{
  "n_layer": 20,
  "d_model": 192,
  "n_head": 4,
  "n_kv_head": 4,
  "head_dim": 64,
  "d_mlp": 1536,
  "vocab_size": 3172,
  "activation": "gelu",
  "norm": "layernorm",
  "norm_place": "pre",
  "norm_eps": 1e-05,
  "positions": "rope",
  "rope_base": 6480.0,
  "rope_fraction": 0.25,
  "qk_norm": true,
  "attn_scale": 0.125,
  "bias": "all",
  "tie_embeddings": false,
  "parallel_block": true,
  "init": "trunc",
  "init_std_qkv": 0.0201,
  "init_std_o": 0.00275,
  "init_std_up": 0.0201,
  "init_std_down": 0.00112,
  "optimizer": "soap_variant",
  "lr": 0.00452,
  "beta1": 0.95,
  "beta2": 0.95,
  "weight_decay": 0.06,
  "lr_head": 0.0461,
  "grad_clip": 0.5,
  "warmup_steps": 54,
  "schedule": "wsd",
  "decay_fraction": 0.71,
  "decay_shape": "cos",
  "final_lr_fraction": 0.02,
  "batch_tokens": 262144,
  "seq_len": 256,
  "doc_mask": true,
  "train_tokens": 1231000000,
  "steps": 4696,
  "dataset": "wikipedia_en"
}
Each number is 128 + 24 x the weight over its row's rms, rounded and kept within 0 to 255. Layers, rows and columns count from 0. The size above them is the row's rms in percent of the matrix's.

# layer 12 MLP down (transposed), 1536x192, rms 0.173, rows 841-851, columns 128-191
size [102  98 101 105  78 100  98  99  93 108  96]
[[156 107 129 116 103 134 165 140 184 180 133  90 173  86 147 119 137 131 152 104 109 173 128 111 125 125 127 117 106 162  88 152  92 136  83 104 155 139 109 103 140 155 119 137  87 126 144  86 132  99 144 118 109 105 143 117  84 134 148 119 146 129  91 132]
 [122 137 105  88  97  88 141 110  97 100  94 124 124 114 129 186 154 140 136 110  97 125 145 114 176 144 133 155 144 129 128 142 134 122 123 171  44 133 153 126  91 136  75 157 190 125 110 142 143 157 137 140 106 108 100 123  85 100 129  60 144 135 126 110]
 [142 126 102 101 152 155 128 121 142 123 141 125  95 130 104 155 156 161 125 142 107 126 177  94 135 135 114 167 146 136  77 141  92 103  85 142 117 109  94 121 156 136 152 144 125 112 170 104 161 132 155 140 114 144 158 157 148 142 137  94 144 113 138 140]
 [110 138 110  85 126 130 116 118  83 128 156 106 141  81  99 135 103 118 160 109 141 150 100 129 129 122 123 110 120 163  88 125 129 100 134 188 136 179 113 151 145 155 139 106 130 116 132 101  73 117 147 156 137 138 155  96 142 120  83 116 155 120 105 159]
 [114 129 108  95 164 135  94 141 125 117  96 148 137 124 121 138  85 136 113 157 126 140 202 156 155 114 106 106 136 134 125 128 177 113 144 100 184 148 100 143 118 130 117 150 150 157 126 114 167 114 118 168 144 168 122 139  88 136 117 103 168  95  83 101]
 [166 129 143 104 122 153 128 133 134 148 110  98 167 119 160  96 124 139 147 116 109 109 108 179 155 135 162 163 103 119  83 144 147 101 123  65 139 108 138  88 113 133 122  90 132 162 190 138 124 131 150 147 148 127 155 155 125 128  77 155 159 105  93 119]
 [127 124 162 119 137 108 156 129 154  99 115  87 112 141 145 130 163 138 138 104 132 120 121 128 176 120 140 152 106 115 155 120  98 152  77 139 139 123 100 142 126  97 154 119  96 160 112 157 133 138 138 129 130 137 189 136 122 151 118  86 160 102 130 137]
 [134 137 120 109 137 151  97 172 120 147 117  73 108 116  93 166 172 115  73  89  93  87 118 147 120 160 162 127  99 154 170  93 156 110 182 132 130 147 109 137 178  98 111 116 109 109 114 143 145 110 112 115 175 163 162 146 107 126 124 138 142 127 138 138]
 [137 102 135 114 102 124 162 122 169 157 136 129 128 128 162 155 117 151 134 115 140 185 143 135 171 160 128 110 119 111 122 157 140 144 157 108 147 124 106 101 153 124 128 104  87 164 118 124 116 106 114 107  93 138 123 137 125  90 100 113 111 112  88 111]
 [156 148 103 165 145 129 106 143 154  92 167 144 112 160 153 151 127 134 138 127 121 117  80  85 133 123 117 143  87 133  77 133  98 110 130 137 146 129 152 143 107 160  99 137 126 129 181 107 127 149 112 140 163 119 120 106  98 129  90 136 126 141 174 176]
 [112 165 131 139 135  80 134 122 153 116 159 105 123 126 105 137 129 143  95 130 108 106  88 160 149 113 134 132 124  85 132 132 135  93 126 116 135 104 130  96  75 155 103 115 102 115 162 112  93 129 168 117  71 115 121 108 117 146 146 148 134 109 108 131]]
# layer 12 MLP up, 1536x192, rms 0.175, rows 842-851, columns 128-191
size [100 102 104  97  99  97 102 105  99 102]
[[112 187 155 130 119 120 113  88 159 123 119 110 115  97 125 125 121 138 102 154 120 158  90 133 114 130 166  91  74 165  43 179 176 117 108 118  82 115 127 138 138 113 134 171 106 140 136 159 136 127 133 137 142 101  94 155 137 138 111 110 131 156 113 182]
 [105 114 195 158  95 119 108 129 155 129 147  97 106 133 127  57  92 138 162 119 140 102 138 133 162  90 143  95  77 125 131 158 102 117 134 154 193 148 113 135 152 123  89 155 130 103 151 142 117 134  91 104 133  86 149 149 140 119 157 157 159 178 142 106]
 [118 127 141 125 176 117 111 135 172 183 120 163  97 127 124 118 142 109 138 159 108  96 108 127 137 175 133  98 135 134 117 146 142 166 129 125 141 143 145 141 125 144 134 122 116 127 148 113 131  96 132 101 133 109 108  89  93 116 123 142 129  77  65 121]
 [159 172 146 155 104 137 138 118 140 106 149  97 113 148 151 107 162 105 121  80 138 103  86 116  88 170 157 136 130 132 143 123 104 142 140 149 101 138 157 139 146 132 157 157 107  98 158 143  77 152 138  75 154 124 154 124 171 154 175 141  92 163 138 132]
 [138 131 108 133 107 125 123 164 160 128 156 151 106 153  88 196 139 141  77 153  91 131 108 141  80 148 142 101 133 125 144 138 128 138 111 116 149 107 129 164 110 104 122  97  96 121  95  82 148 137 113 128 148 120 171 127 141  84 133 121 151 132 162 112]
 [166 119 162 119 128 125 125 158 172 125 114 111 114  90 112  71 128 155 131 119 154 156 143 132 157 120 116 111  98 131 122 129  96 132 121 150 119 143 144 133 155 111 116 145  98 137 134 132 125  78 140 148 148 116 101 141 136 136 155 163 115 106 163 127]
 [130 134 141 155 138 103 146 121 120 115 138 165 129 109 130 104 130  91 129 127 112 183 115 137 124 126 128 147 134 101 106 180 138  79 114 148  81 144 126 146 132 148 131 149 102 120 144  93 132 149 157 120  92 125 162  65 176 135 105 119  76 110 170 145]
 [122 154 135 117 169 113  84 129  85 103  97 102 125 121 120 123 122 120 111 157 117 117 106 112  82 130 136 157 144 163 148  86 114 143  70 123 118 129 132 150 112 146 152 171 172 115 141 117 127 129 135 151 141 128 122 128 158 153 136 107 168 153 137 156]
 [135 111 148 110 124 145 137 132 122 129 116 135 143 160 120  83 125 109 134 112 106 128 140 125 133 169 113 110  90 145 142 133 125 102 101  98 132 121 131 108 113 175 166  91 148  83 144 108 129 127 106 132 122 155 150 107 129 129 107 149 116 118 122 148]
 [114  77 144  97 156 160 134 104 104 118 149 115 162 152 146 114 168 119  89 126 120 130 172 159 148 165 107 138 151 154 134 131 154 139 138 167 162 150 128 140 177  98 158 158 168 156  96 133 154 122 118 118 151  90 148 150 156 108 100  92 127 129 113 126]]